config.yaml
init: "normal"
lr_head: 0.00869
seq_len: 1024
dataset: "wikipedia_en"
Each number is 500 + 40 x the weight over its row's rms, rounded and kept within 0 to 999. Layers, rows and columns count from 0. Numbers have three digits each. The size before them is the row's rms in percent of the matrix's.

# layer 4 MLP up, 768x192, rms 0.174, rows 326-398, columns 0-191
098:540450519515524456471520547574535555531491546437507486500481520462463451463414504487533463496517509588516532506503550487519505484465523494452574487540531442442535490434470529492523494519511533492441497466512524536524451524532413508484524521413511498488539509453473524516490474454517480548501523606471445384540525490489502579490542501573533487497490523557497552497550514528412484478456483586428611495538453491534483486492535536480424537513451494541442511471498492507446548468460551545505443441521593480517510552492474501435528452533540471603508567528522471495497514509498560471
097:527480539478557574461481442429428532506503547531474527566485508419561605505511500511440494467475537540491486482396515470455486461429500452459533482477453502503536442519523491540540482436520505491472517499482531492503535542413528516485485530540548558522466441541476509448527489502469496465517423463519502433476460450476521551480519506460477582555474529536480588506532498531459522417534425463507490427575476503498538424436504477495501492490438504522489464503528548481468487453528507567508440480528545554452552483477537500450415449451479476506434452519503506537493479445566543433
103:406526545434540593463486482465501433519551457551544480462476510450547537503492472527439534491563532502512528518538527514491531446475550446526535518504474522547474446488472487548485486550482483511497467458458505553499520563459445498490528505505481531511472481498475559625568516486539510578450496472580477529541424496580444503469584453512478497469478457457516481479553525523505466453486496483550494458514465597500504484485527528441535514460508514522477494517476462488440467479466579485466521415453442516472547611472574436489515542485532511539594555488537507477542449517476477444
090:537516554618515565466527455450482575568530461476506493489510545511440562482513502517489419480513524482512483438527568526496495553503512516494592502463565476445488592540513480489533524509542454550471507550480495489487459610506453525478506546522471564510469574535500464499424532508456499557537462494487443493488607473534526447493471476419470484516471485479482469491533454503490513560470607495449570477555575479454505525420489476455497489527514545505492556527486522536470518583533496453534498487438463500478524458508499486512475545499420580518558484513504494439529457521454472534
095:589479524458438500520493487541491472408576490522548597528552493589553512467475472545535515491478430551467498416488450488521483534454434459515489524595508442512517510474556499528544436515544480607522441520465448548469581513540473500471432477470471405507506510517516423536490579427466496557463482440529472437548501499424465541499463486457499558498514557447547523492489499518473531475450501482462454451476451483533553498489497509486476475484472511504519495564552508539479538546518449495514492479511571545493522447465461464538494544412540545464493539518498492532534467495517467470
107:470430519457428496506523478497571573530552518495569532514573487488546508477562454466427451507498498491488525490530454447493547534433528481441512534535545476479592476528502582568485467477511526527497527546473460487566529517487569515487503483503468485577529485526424536510481529503535476500517429558474421550462488598497515463481504488462480528551500486492515507530461489517462508519541451491469526542485440513470491534514516553441440513494576470510520544488540537520544520574575417443437435427425570537488513609451480435520462524448480481536499499541517447488522482476481451527
100:545455521492530532509450500445473544537533490421489542502484530473403458530496504497468485435464527526557487461483451524467487501486492411489512438530495485515533473468485509472560503523475518509541528516462441509507524545523484489534454422484484503482480505519564504574545520547455462419519520512513482471493538555561465527534457406425491591554494525470458527371515517512509465461421465546516531551465497473519545463482501430509549426512512458457508536509452460400554448531480464534480532576503543572520536537482505513441491444463470505470481546552508536429417513468459430498
090:529502465505549562501510536432471477460517497367552430439460488534515478471510505412488568519451530495516571514481492594540403501479545486500452490504436483551467443454560528502440506469491428526467501447503511506408589472538442483551492514447454534464451487447487446483472510466488544477491430533483568484483488551481541501520550492532506467513501524542416523494477523510593574515478482497501441498442460466441475433487460520535450530529512526450533480498531463506510480554502424540437484553450489446501517489475509498505519524500493507566503547558540529537556492549521446538
089:517513521559483452567463460516521558472539563484524547462558468466558521561543487539545469489550537522467463434502480510495496541537473481529440449472597511391491589505529488476426535560569445489531497535579461517437490509470543561579525555499599452461507478497537556501509556535498500565507449501548526487509501474526528485525430513493486529507507462476455511548483480499555579448486513554527471448545521491498499468510498481510458527559512502380526493496518466469437451527477505490483512500506499448478489539502450524452501516426525492446501448502535405547485429523562544446
112:498516524526547537482438450556511531492463521451489591465504478498545496496518518467477578437556506492517506544537545496487507532582521577581506477521475540505431505479525460451542525537527449425457527573492517527494489546486497503506543556426519477511445527489492510483520539510516502507436442463574519560499425540628448532461483537579522476468486515461499486531459529494548519553450551532513495499430461506577513472590465511534572488485565451500474542455467480506593449440563542520504529483465484523477509474509423501434458425513513564454516460493502477513540496432495534523
096:557521542459471477512475510450448522502547520500447447508460512490518516478558480484517516461516529503483516504458496503531445506466522499506541503472455468488434412448578570507571485483503484444483500459454493495466501511609491443463430499558531454497460522478479479476567510455466503522508489532498500579461466467438575512519452520516466513449459528485620496487468544504467454472519504464494493496486446532539462448495499493467475500539450429536481449436430567428429494513442517556543442499581500491504484499539480423502519491479455465479430537441607470410422450540514501567
101:468515546533546523643523522479492467549471525550513513538422525416410534511513471518546483551469489446639535542555497515564479430500452496521586481503500552493472450567448536497465457507452467514493546481516483534456489448505460549530515503497421455529537479506546510542564515440487525527559505493505591496473451518552508427491499476500385425538531502459481467546547524480497465472488500510524506528528484456516495454543496532462524492518545532504488480498524515456506497532544496518486519472492532533424536500514518571478495540478446426482470445515415522514524577510481486424
104:503451517576469450481507464472530497533447523530462501492481503444553556443606485418485520426489536509531501449529557576498542511476455521539483422447487431427545464487482477460535460537537532538504482482549537509564538500450443578497510439528538409413480533505500477481543515545511465463559488530525529482501520506502524551546538486458460456442501595491521452479457482390493471483516491436563495491507500486436538519452466524486419447540475459473536518482498462494496478533522475507580508515586512526480516503505488536499530496482432579476492521496479463573482490450474419554
105:548492548546430477498539505544496523499485465446551563457459536548598509512478497541551503517461532458534483432554510464496571481473497498504539461518465519506469465558535504505556537466478525461498582519521527494546477477470511506472441479495425520488492422409470520460460493495472494503444548505475411484450520479445440520510490493520524471444455501458459487459466516494476533475483535493487574495542465531451467533443502544452464505491516435517513581490588470461523552444542488497488404519522433548507460456498600468511475501426535543530445555514426502511366490540474451457
092:518473488504483506523478530481536427526450443479496561518546407476496507490483555478487429474576514577508471423501445508472547511484501517504499541478505570457474452452491458510507485478519493483464514532496524544580541490522460497435479514468523531419510495554597487549586488462467448504457510561563535515454471488505442529378580514505474504474465447511457550467536373500512469494408448497384465449496504471536500516487540527439555470510460490459510520503496465461532464439504479524492546459467486494520530512395491526467545499509505431491505507517519503482524478433565559502
082:481406510499401529460532486493513484519485537504593500513520482536590501545500526456543526493481475439535507530514499466500484591477509578452475545503433471429483488521488563477482526475508471482506465507448458506488563463517510565518541521479466444493440412517523550529452433512468468521519503483516537465478393473555519460507559485510461570567464538527441532528487562509469449485451501427564498543530421600555479481536501484463471479448558492472522461460470530528467504511543462490497525528526571595479571464465464464552454506490487456567483540538452557478479528515518497542
107:525467499502484539523517483533475491488482488527494511564471492501476479439479474466499553547503421502548494528415480522547473447491493513481504484447561509516504568578507535537431390556507495519434592542480494522490508469520508494589502527529437490511512453490480503472503490450455460558487379512382568492467551438475548483533541459554472497558481454458561511436536426457543505513486566496479469482614536555562507520502533436487473459495494561489510541491580484532533489493521482466521508548578511500467516523561540510463518551536547446497528565544473491481456530461541537485
090:541450415450491519402505505570549494519513485418493546474458511517494521455492591534512552487518518552485565502551484467568477449492475552454534515489432507491510450493535491455520479469503444481540455582551492458528447469492541489557473525480499507489567478551490525419455573496517481550481455518568469455493456492461477472460477530475474419512464537452504489536542549390482520517472570416541441468506514550481586527556461498478489560506492516478504478490466563463474500600510478515551468472474568524493516487389468483535463486468525496502547494546479486523482510580510433506
096:515454512568495485448476459390494551506480515517526548464463506432526442585530424478468537419583508465487518506497453494522526485463400532470513520488452492503549467562508507580524454498550519472545451555559593460483487470536527515515482521530506497509477532464521546481455513513516532455450474436483490543483473528439446463499542415552505489469503553520534442518478488504441574549480445552553535478544509553511482545534527473490482523471543542491408563476463482539475515521573529475483541514501480560441485499489540496517473489490511518488541576458509432477428424531434546428
086:439506541545428531582467531523544528518501566535501542490516533488517514507481526495536489405495443557536536498517466541481516495510480583473507564445494506500522484527426514455488489497401477464473538576508504495558461525431609406510557410512509449510471508450499512491571511483477541572569522477511478542521447491528446480442496463442483492537408503423448444460472506555429549518514520462487468554472543504551555498565520512492444511529517437487555514532488499466537547469519547522539439488472455510508485518535517443497473438499502507491572447516509550489556475477566445488
099:534516583512487540503516480494477504494541545422432459495496504476470396451458500541539510524470520521538537509604498548505486494504564499582492527455551429492537517443518546551489557514497430463478477507501503448509504488480500494451544419451494490570367534525485466517509415491428510495490493569453506502529444444416542484454566521458520526488503559485482520498511504531424501507530497470488427506476495499525488512424500453490524514533504538486440512522439450427495471494460519516425526600511535520517480462420486538485532571536541495569472450444487465452501468536490436467
097:548509574472556546475445448483499442474460514500453540481518483490452436528446468521541535497543423458514472488567528458483524489474509556530478439490424515540540482496527511568531517565481502640465514441503481485505450463498521497482482510463493458463498504504566514523486499464501479506488536504461463543518500498571479498522549470510481562554488524557502481462463561496440523527506478505477545539567486524508529533515490445470518473605498499513472498503476507391502479411506594582512559511526451579513518434511477507512404514584513466590454538444499524556519524562485470426
100:489472423467489476524541449465452456558526526480449602464481471561487512479510496550507523494475444519533468568501418511541465457542543505526541443512531510452414487515567467432504458526517500511527482483467507460434494557517512435556487509449534500496499473498547548483604550446533515554433597454532538516493415473450504474502551481514466501484555489530473570449514537517491538470522453509527509444420467536467483472518478519531533522460491486515526558461484517582492491491428529552554530512404505485448487530537525504534541540525471535520510462487560468563572541540516396471
103:527505471489566563538481430493553574512483478527516503539447481433489510445490440498410523518416524452463542496411466471494555532554465422508562545587500509516525461471553499475366528453519519519512470483531505433506495486527489500461485482484478539474485540555564522496512490432557506466467473479505541434556534507498525488491472490475491533507506493484455455528477468403481502537525598417446529479538503579518488528493526510496462478484486488544518503515502450446449495476467524591485497479457557531491494521547514443467461508490584565507582504555407510461496562455537512508
095:481489471512542536498497549507477487531469490499527495448478481487422448446480528553534528421529473531545481572485450519539478498568448520463468502519500540534530429480544435487513525530461511512548454476460435497654575513437483564432541521530474518489552494602566449468502527471480551520468493518519472476429508526535527516528489498497617517525467501467460531449525532468534505583476508449531448504518503485456427517467555544467464483494525496473503483504496489504481540545460549510444562492506528517460427535528468541508481496426418568590444470543518477529576501470555484483
092:465532486447484485542522525463483547468421482482445496481533494474471488532480508494451494523498415435517464457487539514489479556524444546516482478535505495411447464512483450450452475572440502509515494557451485482431509472523479479490441481504524457435513459522496566537486564530479461484439436550444480546563457514544524493495452478540514544500559573534523507485453540596558491491485558504480481511464519567464565460493453526589474527491464389482551499525471470566507541575541454566547421472540501593530508490484466513495526472471493433529540460457540519523450433468561548504
108:575525535536488490518510493445541528498360535436526559528479555543470486505521450537490520453521424490527504439498561499579461476508474503444527481497463489535439489535483527587558411589518509493532441483514505546543471497497491529527516551533467393480510533542451466492471439515507486482507438519473481546482550478509526472439494500495494551482529497556522585494497540395531512514491435500528529427475459501499511512459495531474602410485439479508519457567511509486408520486480577531525536537526557475465523467545510537521462519560528519508467535502531534477479498543588470508
090:523540591423497520474452519418513461546491501458550507581497480513485398497430532535549476484483510452521449486499463510530513529474481543545491468447535506538554459498510545527568442468557564529526510536503491565465481546523459494524490476544540486440493506486560544514477460473472505470383477533494533464529459483427443524578517534507486523478456497435542474484589459504409533517532498594565475478397420565498520525507532460484504567492546528535462453482458521509565573468491510513496462508493464417454479512498524475478498506526480460509575556502522481431478535518520490510
107:476478526459486494503521518583501513524502533475529538426507533512450535532578411465475574494534530508534555535487530548475375523496472424497545447464453513511568488473481451513509454530479543487460482504525432448512473472522408442505551503534501484548475509474533534512521486491422461529466560458548450542496457493460493496494486482516558452542509449516498472466544489524483459526463536515496410551465483497501578474533494492510434391481567480474436507507473479541460518476444562531479496476479518476541502570564496495497451486574556543507528515460494448535629514598504477479
104:491530464541504572523514421478471555432499511535496499436413515470487489511520492502543493523508477489518499499545544482536565516478510481542515401468506458547443447477429600506515460537439455532496528456470480553591532480477526495489457499437506486441482552532539492498462528497575513530496500515543486531528547488505471536540542481538515524473444529510558368518454481469371531579519493445435494504489534484570481449537607472463438451497533471543523538442534533459464487499509494460504435515424531523464548488498517501510521475566460450502551498476504473558525429497507534513
100:585496499511501558483477466505487530414475501478482464446527447459524438525541437464440522552511520497580574463511512569464488500564515457535439465498538591501525412434510435572450526503552508527531504450580519462527465483468461512496507550522438516460500494474536509497450514520490450488477447467537468515432524564439462439474508507480552500423469529513543494524493541473492520469552455568530518475502519523541484432408476538453480449456502567508555570459455425474499427518543475453498483455548490485491508527570560511518461507462467496513417511482491489537476535550460428478
106:424480518479447546491538430512429484565542560514531555483448485506540503501495482483487441539473492473455477517497561553569501504491492526495412510522469480446554443562548473548510496493499495514547475456462546533476442553534592566504504494409467543429496464534542506453526515565499502502367501525565488491467622527480497471465463434555516547486525442519423525499506511493518535482519563524512591489554528535529480526425513501502533506453557476551501502485520539528510496491513537452520528555478512458491485499504491558554508503528428470495507481437474480417469578464519545434
133:507493480471430504466510513528463545416474438455511417499490448460469511444546508430480517493530456597492566471482566486566457527441509512510503451455522502445522419460593502513452465489471490490471470516437509576509544539500438458450524529459531510540540563583535502529506466529509462473478465533439548443396467511482517426511449455479503476464467500560476526480500424450463426415539503457569454532511498499503522508517504469538450530496500491555477480511557434482523445490534490562468506487525513487508463567543487468449524515495505551471487517541518531535574584546501442465
097:501535542495542457556419457538443506416529559509419499477477468485414515459523612558512496475516520472496446478523505525516562446494502481528462485522498510492468547555478483458395551507525512528493503499543469509495457496499524623517569569533565507501474494516540463403516584511497523489433461475501463506546464496473508515447534515456515469440505519537527410548498496549567527444544556444587442495488540437491503481446489478506424581476519553471515481466485494483519531521499472439501450535422538501483522454434535467513524557551477463523507449505485527465495545530494481522
106:488581551444462499537480530502460504520438458511450575511546486459518537422434539563529486563492510481502460509505584445482531548531483479458474436477473575472432486540534554525519488452538505446484596552508504563521471431495501530536526493538465474483426454499465523511524514460491485494435491482519526442504456433478422510428572474503431465511419513418494491458539486580540462527477511481567485488552562521514525552493486499494473518495534542496536501505577502490459514545510526543540544436495444481432503458481496521517482583436502501482438514576534528553479437513553444502
098:488503438485552445492490506514478541583459473456456544526541485458444451492459422459523494511489545538504505483542432516515561421536484421433487520462513523450499501543478478537501494546460475479548545412528546527525520503512463459402543502557397537472591474456524530469494506597451507566481506488516495440510490576499514538521492522443566558455442448497521474502501492461432468524494488539495533494511448395498455465533541559440462569523501519440482502490523571507443521432507519452495564462516519451540456496510544482449544514515532502523424520517500520514523518427527498465
092:598526523502555508428447449483537558511478462525473477499483496430522482477491531481515537374459496491459664518519500494473473448606570543549560500484517483511519475521490477533480573472434550475486522501601464558461441460422525494544419524534438480464483516541501541535439522468464438510550535426518489525530500483595492475440431467539459533488517493457469538547524513480479510495489536509479463502552490540507532503469491517425431435518480478561506490502470470506504543469491461510503465526551517525494505483550519546498508483477464540516476481527426544515468527490566471496
102:553430449461537430578454484422525507506504493512530468441469522482500464482534498490447508496571507467548467527535463444458511425461431526517535549528485467482488444489543536441536499495497504534501473455538533483577549500525443468481512475538566469515505379510514473470507499507445509502540513484551493560493448564443510461453470493425534485412534571485470488439512511466511479509457562492478433442523468559407488486527504455499506541546497435488520570497450573466477527459467500509560419584499486599542523466526539487447416519541543503539533509546492480495484506466533471517
103:552507438526423505474550444500522535446499486514453464509484510591489487500497547407506523482535526498546564473511552486510499518549501485577533431511513467545542541488545476465484515451435525438532570517490461479502454533416487496504412504529482502531476555487471561414490474550478530504518532582497466478527489529555574496521478491542517482463504612534498431514493509517507508570591443505454478442518474452500436437485511457526515473504459504505474548540516526523582522507549432605531552514541523500495527496493459500455461500490458504437530570404546548544447508554522508507
104:523446516512490496505486440487516499444545498508462518517462508511447438466494552472468471492513505470541473528600446533425454500479467570538504474565521467567495511480506517427530533487515590418429510521448507583532519509501524542521492529568535468466601501537553553485566509494462479504502541502507478449536478476541429514465535510540465425569518495541519506525478491511516488455505584520499592533514456482470625529498491494527406532503495485544490477472453451516463520517459515511511509494552498566552559535505414518563450466472550485497432588493537475486545548553462459541
092:511475489528534493467488503502452515551485491503516445436418430460540537486513483472515578452479386528532528539545550430436533431411505466490523516521493499436542483511536441506503440569503515505502511529472444546500551513487487540505457483502534508509557515433488448472462480550534452554534535586530462519431487518462563528479488496456487529496596479455517512580572581428532513513516518468414487547479398576522578579492537503442542516510550481499496505495482489540496498491486477458477566570496487486523471446531541529537462565519539447442523498525523532498499523480540472517
096:517533495520597529488460506514511551512475570480470573524452515503489526493459465534531434568484483489466525515621490500508489429456392576441420505512489453586556539554417439498452524509516450541498488520553506583510469485417452477525504461549499497493483487447505480542499465478520578508492566478554484541502441453503527488508534490497488525507483458528566499575477503448428513540532442477449432461574536534473533476514521519505543542475464489469511434489509530450436434507545520438480560485522463479489556565514441503483475512518559491520442433514485565494515493526485480486
087:464504550546522578453473453485510595429526554432474458464548490489445467511494482588484464509498453576556571422481514486523470482490546534517476465475468530505534498487500528537526576551458486471535482512449426491539487496586467468459477461453473559556519547521537514463499549447521467476533534533545514478487513517463487456540461531512467554513546486473523443452533508548478454571603492519497534487472512515523487436489474512494506544625455533514558507485519476486485498503571499510448475497644474459523475471537496570440467515516467517454433542551512502509460535492499417503
091:492495580568528460533470501515535535472502467537551468547493532554497527457502523465481497530539516469503521548513491498512486468482525474445545508518457478498479577510499568498521482593466416442451553535568476556499426544485540506506516453591425474505515496397506473523536527476501479486465520610553496562580564459525550555488494471518448430434504559507460508534503451565498500463486523457522514469566510482499549475502543550454488432463580541498511540500561476565520467498557489476408513526481526555499492528488520469559529463471448455472519508391501529447529541547520516537
094:457490463497459546465385613511475462493466433556517470484536486524545518526440465408521515545466493513544467531479561504536460430465454482487440489429462488411523480555400504531476511558524533492540502543489500453508558508554474508448481513478503409527503449449404476542487504466522489538470520495521475479503488457498510527439415450502570542510592505466528497478554586482489541493528518504479497554496490481530487459501571508511437448468520451523484516544465461504493476551569497494512469519541498541505501484500563464495530539483554498469528475531538499467597387471495461477
097:488542506469424499652501421470519496489501475464487512475478482458526541469527521494479504605525529529509435522482479420577438482457597511468485562502512521522503451552510484492495538505516470454467554499461550506492502551555487489475479500434472450452562547552500507513521520531495555486517451522450477514524482473457434552467524529486489463435493490506462543475545449511492519464532551534527515544452472539487535565489493438454493435540500476497603500418496528557627483477530528528455537536544502519483523474524508505475443459551433570462553500468499556484436544474498432463
088:531482516389421507516557568486497497488511536456556479463494461507498490630495435507466509455568543530419459570475559469491473530463428419493407543525453550510531509472530533426552529463461513535405559536505492542517561500493563510503510546532431449501509542471485512489507514558511448480474452504528538514478462507507434466445490487538555539526562447488515510528472496456540523501483541426486439493528519503521500521464534514447421524554513505516470512455525496423458458493483454452480532496446562454554535554487454479489526472492477515456578533457520519482543429530492484480
097:618552457459535483542548497516540501536452417438560563510430487505547533451526518479461492519475535461500562508467514477485523561497528414557500495446446487477392520569479487443476487470446497496510508451552508524479497553504496474467509493532480476484451509558512513493497509472546456568502511552540420498554586511503511489443555497463444498595531542549498582460527439483480465508501515587516580538580537491505505529461426581450460465452490475517526475531474558493541433457506487483500462572473477490538524491483553491498461502499505448427511545465523498521513514462490436538
094:538522470431470510581493463486512490452432436522545454548439489484539511442532505435471488460570493509531558500476442536482504458537479527443445512498534516457406522469517592552465516473456475493500505473528509413449492470546554510477480483522476496463482437524501506433458537577530480510516390531600530482491502464536470545477506523465503501478465547492480520508511422567474476512511488486514462462469496422518479483420478487465470515479503566533515604521559491542485561464472511476495464442456518520511523520448455564461420470515480501439471500437421576472429519471463522450
105:548504566513523468477499532562499512572509446426445577422517458445522552530511536512576469453528546474458530440443495477483551496465498484571527509493498453541515468507559515494538439473567456547531532517482489491531506490513420509436461465549445500471488505470493495467529477452563487528552550481451492460489560551466558490518466511483540600567562565533467470595510511471439498532545526536512480553499449549454464504527526468478460492463523539559575464486540495441481550550566478548517439452506502527425547514460539481506504465507406550535543557509529470545506539452484508527
103:518447464517534523522525545488485493511463528488513503513493470483474547486475530555523526464507478456559440433513477478528505523526509442539543592500523500472475439525498495474457524587429465516478528445559559504423497487482510548480481483501536441544483431513519538455491502476477430458470528522492494569509469555507529574484471507477518491477499563546482508392444435475420392525490469499532529481535445494447528468580498425529533411495509436533530486535587427557467499479547479513514566501390507541515502427469521512533587550467538534577501501482514544500507496456493518569
106:491529454482423529421497512462506572519550476451499561574469557472553526488487539489449518562466499509485531416460547613448462480508483408496506436469478497490538510513524415454500463503483542504474560518497575438483519544446463454508545495551512465540490490504457507501516471502453491537469538448416497478443415575481454492495460463518543478513517528505487577457511508463584427524473544512536539517513460508481522491566478557492536483508479558566516560479562546589572468506501519504482475507456519497429518517472436548535439469493479511528444538501587476506535530504537525542
088:466504467503513479481529481484500414518521510594528566544445468556509560474534534436442503491538410480532509534516533507517524591488458527453498522493525475486561587477493555391506508566536468461495539511479495518474515472449483536454502533550479544565475454524485519533492397492562467529476516456480466521519511433538568550557477448518537516417435543460507494606464568561429492474572497485468553458516497538526439455483517525477476480458532521449482516527495480538552461510465552453523475540552520532498503521426458505465450436493480453569574476479525500497497497515523560497
097:505520566475482427481524449593584517533438573458498534475480541550547480445468462491455447535555409421486514447497486446478509511456456521451535438461518493500439521500511503478509533466491547495480431499553478526452523421474461440534535443447385504461518499484522488555527598509474467441461469594536556566494442529567570505469524470473503496524485539524478466533499502506549554463565439493538516482545484505467451489496479484511452460512495473529530478482570541555532507590474567514496468485505462552473506500460500416560471501475510512518467473562548546503523499518488494499
098:532535478422454496459470522553539447463458547452529497505486481563523464447486520447499532471526493545449475541523478560522480484512471469469548553496483541458432521552547496507496508486494474439571451470466502490601512496539463499521471564515515486445502578540509500456484518521522527563459482489528502458493537435455514449499432540536497492508514517581510395504497540446487579593506481516590456469500468513536465457545418450521463409461504503487537473518515567598551443410533522506474454452459496498497545485468570515441516428526545473554533521485490505528501539504437439518
106:484501476472541503481473482480554537470474493498538429566482543391519513458454510529538481458463547487498571510546519482395467503460390460566470437503493504437526481529573542456504490425461523475526487497466436522525564507545460514503549528525549554455513531474476551586471532513457540492495501520495513509476534505487469509525492446532450457483400486499427536529485438433484494512464464584515473592533468524454537459488494527494464502518512518488575439490392565429485485439515540499541526518548497464517561494496507474476498487505503428495580489471532463523508520410554470532
097:482436555498545454485483488495398484485529489481526529509516521456478557533558541467492508521509488471402495517523455454585514558528490519482444529472431554449498470493480534556467571532492524435499501521521583488512435500456483454493437527478472492472475465514478493495494511570422376498582483492530522568541428477496505478601524499447537521477542449501504487489485543488433466511486492484463518549464513482536498491485469490463559488465499488553442566496544515522493547564512524427438434477550533510562465504544583558478416447451480543558441461529451523506503557502477542468
095:512540470473485495495537471431515505524539496470502531467493484525514528525565564442499552483493581508510578546483528513485447496492539514477522522521514562540507493612461426513492476477410532496504470547479575440541517571474463446547527578464552467446515488441559496523450551575534437504439514509482547535434522525518563420500511485501494529510508548466533543516566547489573488520516526510586523517512435550486603546579548539526460514457563513514518502473471451487492490483540522544471528479515547490449472503484577568477471497475506539517512459415448495497423505473497553571
091:465499506506523477502545434513472494613498528517536545566380519396435537522532514467457514550454458527546523487490511572531446433534475485466460559471503498560505503443594446528500530455509486505435467492555521475524550447485466588485463466474444517499427531515444483472454474503506475492516570495458472417550544496476437449429487525464525532499517515486493520450474514490523502497526610433516536469480482519507504505500558508528477536568560489517499498444517538458460514503531490537420457521541416515467544481444469469481520485498528467527560480507494503415547527590493510518
091:500554454557501480569545475536523578566499473492462498519527534507477434530484562436500556423534517515555495376493561436481520537478425501513479511593529511482522491542546489543470488498513552507489493517461558456490554541432496447510587500550451543487584522500536523494513525525464487499411537520465470486494438487470484515509475512521454516438511457468515570548496555445490544529589526598568533468556503522440489448491500527489523488573546484494525470467474489500481552486441511464453532471440520523484463451464484444496484462503491447523539473450434496509516518497510566396
098:604475518506497538542512489483542473512434488540464433515440541502490528528490533508509418501541474458468569584477505522468580450565447508502499476468481491532491432535456549488498563551450561531466513495457513506453480543472507518535470433468505506447533543555415532551608459592477486462522469512488552529508568462530520548502486592486524493441464514531570505499475495503572512523461514488517408440466497553538510474500478521467468476558553539487500486531525541485544517512476438454468492521449424509525479528445533400487449502478498473453471529555486468463442475529418463530
088:528467477508407527541565443456467506509514489491526523479399527464448534461489538493478482503510567452483517500465546518505510468493544505567520491375482458502549487545573486479528462547527481500534522583507452478474507567403497493593532497498450488547515481452408456579503430542536491529455534460510524490459457476526497462503581501434509484513473498432504479434517494548485551471544487492500516511446427534551490506509516406484470535443537454482456476520391495471516483473481528532531546451498479427486522513528559429547503553534578455505479492450493468435468516493513470501
114:490470488474533415523500504578479428537508434497470517512516553533470516597482466537428451438529483520557590513472447494511552520482505493526495493505537476539542525551475546435485507571489482490555467543448420492500490496481512515577493555584478613424479496510486519435520476495558459429505450504492533549495540551489532573544497539428501453521472520438438479452526420495488522461469528516516510485500513472453468526467473477484521484475493482537555509411489425538517524531542556525556537497514496531465495422502565512508598564512506524544556492512500543440501542524484432528
102:512504535543403451494551480470487485495442536443482470555483500463431473531523463470511550461478400489549454508499519535518443498508533568504469513420474516481490481485419574489463480519444513502477494484575515497488471487502454487496497477448450479459477476492460528532488485509446467498550373471515415505465538473523483479528573524497476546542471566554454445528542504478527556513506471471541528468476488538466449495499476445522462486518502502507483448533441502510481428588553578629545540484562465526519522454457448600478478513488522569549463455460549494502455503570483511447
104:565444484480468539607489463495536539511501515503528553544485554508545475544469508536512503466593572456513504523479487516521505503458424493545543574529470504502485485524499498518486530484544490503471530521434483592537417499498515426527611602493508534456470395490484561466519528520532435546515489455444477464458487484518454502458473509509427502516507445533541528502479515552537456499542502617568576463488474522451502482554483460476508485471512518510494534507546505489481575506515430527475541506532473595485454464458509482545503491476503525515460537449474487543471506398489603495
109:504493553569487511558408406499526509509490467486478544430552506523472506546529524523577448457534538546484478536495521431525499483512476515536498559503540511541607530514451455516479559461552514435489538464478498415523465559413452429387468504492469536434443514461490553518483577551495403484484525531493451509509502512504455434496486528529512553439490394488499551528492468502550482511491537498588531468459519524554544467468494438464466469495494479414502463514471569530562516507506487494428537516551462517462449505498545463546512488541520456546501536463509507476541472502507529503
096:513488421595486511439528490500526526491484461524515492518444508505542458400526502445500470456544515432517473472525473452512562551500537451485601488529517470451546516506489495529495495522544473537468537556518531425516497544490522423478467499543510498527508512504466423507500473509540511456501459551473578599576524557523500522601523574524466493472460538480486442507459565530528528589476561425495542474515474478540511553543520488454498546497507563510527510459490489513522493516492479403444484537539518429451593400504405518536470522469479455516477455547460486530480464461502535502
110:510461531488530508493446429514482554540506544477567523522452475490431496510466504472489498519495514538518497460539526523569523468428450385486492549482424459497401526486500508497538504544477577502472498494538487431482494531532505454398440407503502493503470540511560521464456463540529501481529545558466495564499483503490565504424475488487515494460502459552497530439474511497444496526482478488559490522401556499497506426415577502522524478495452463519556561505461510517490475514536512476434456583529575514466504470577477559503471514520475597452486478504582510561546541502443449526
095:482508542526467455491416426581480494531536442506481505528470507429496516392432510467531516515425524530538455428514499550550508451518526485535585506503518496540551493538520489569454443462497508423452560449517498455534526418461468472474567501482441526539502508501593468484545555461499561497566480537474502449469586524543536449518543487513521515510476462482513507537417461492477496516474575578486509539563522544524502471456469462507478401604478491495545517473491476502425547542552484572504502508564508498474541526513542470444523523559549505462483482520495506489463543521541500505
097:493518514589477461455395468504497498522464471463516477520510545503557479504522500496491564494522555474566542468491483532505477500509520455447478607446426513530518488490578468552528494550516477471485467479541474552497491539468602517503605487541503533465525538552535473529436468518456504488556516454584542536452458513516433453494468478453528536580477501470487455515503570561523501467500505521539484495408567512493406479494456543503462458464501558492553511496498431516502463499411491491444477538480433464472467505544473483461473500501471602539405513520511419520448454516535502498
107:568510536501502509528479534467573440542535527428526508482475582542525537541521527549547552497484475494475491502508470538516503386416468477571555513482465451515527443465504538539507513511557530471508506465492470493558413454540522470550595483499445558522458504445530519532484491577430484527473501497468559532430484446459554455503550523530455519488467503482473461420492507462491495543440580551523567465472487497489467503526483415521468456557564502467492392507459524476455537554454530515432520499488478496448515452521494398481479549528561476515514521475504501511537533561535440478
109:472509487467504491477475507496558467436476490429499508513489527459537544449459593511475441584472448492478581508555568494467525544447494493502478532511508429418499443509511558523489576529574479495458525597599517486503401534499547484497505456488485540481485536456486496520579467468499455477488446542539521453562519547547466472501520484478542537482464498443551556463487459579484544488513538512391539484449491515487521591515492494422472482464571549495508534483549529443465571570488485517487495463478454522505534472516567490497520514525495504481488518457484547586515561440549512469
090:466393477466450468530502491432514529479497516460490502467510539526468523544536539528506469426527531526502506462508463476414482479391548461523542486547527496501539516478511494534468528490490488451524461541406477508495413513524527487452492472515478417489558484504478482483463515504507491423533526501576505540567466563500514501510614543473524538477561537488492495440481515483496553517485449555487512551493572477457485462484539506452479437473478535473524508520564539565521429437526495616506577470441486550414548501498482469536502461470462540454491513492519411490604504473528422480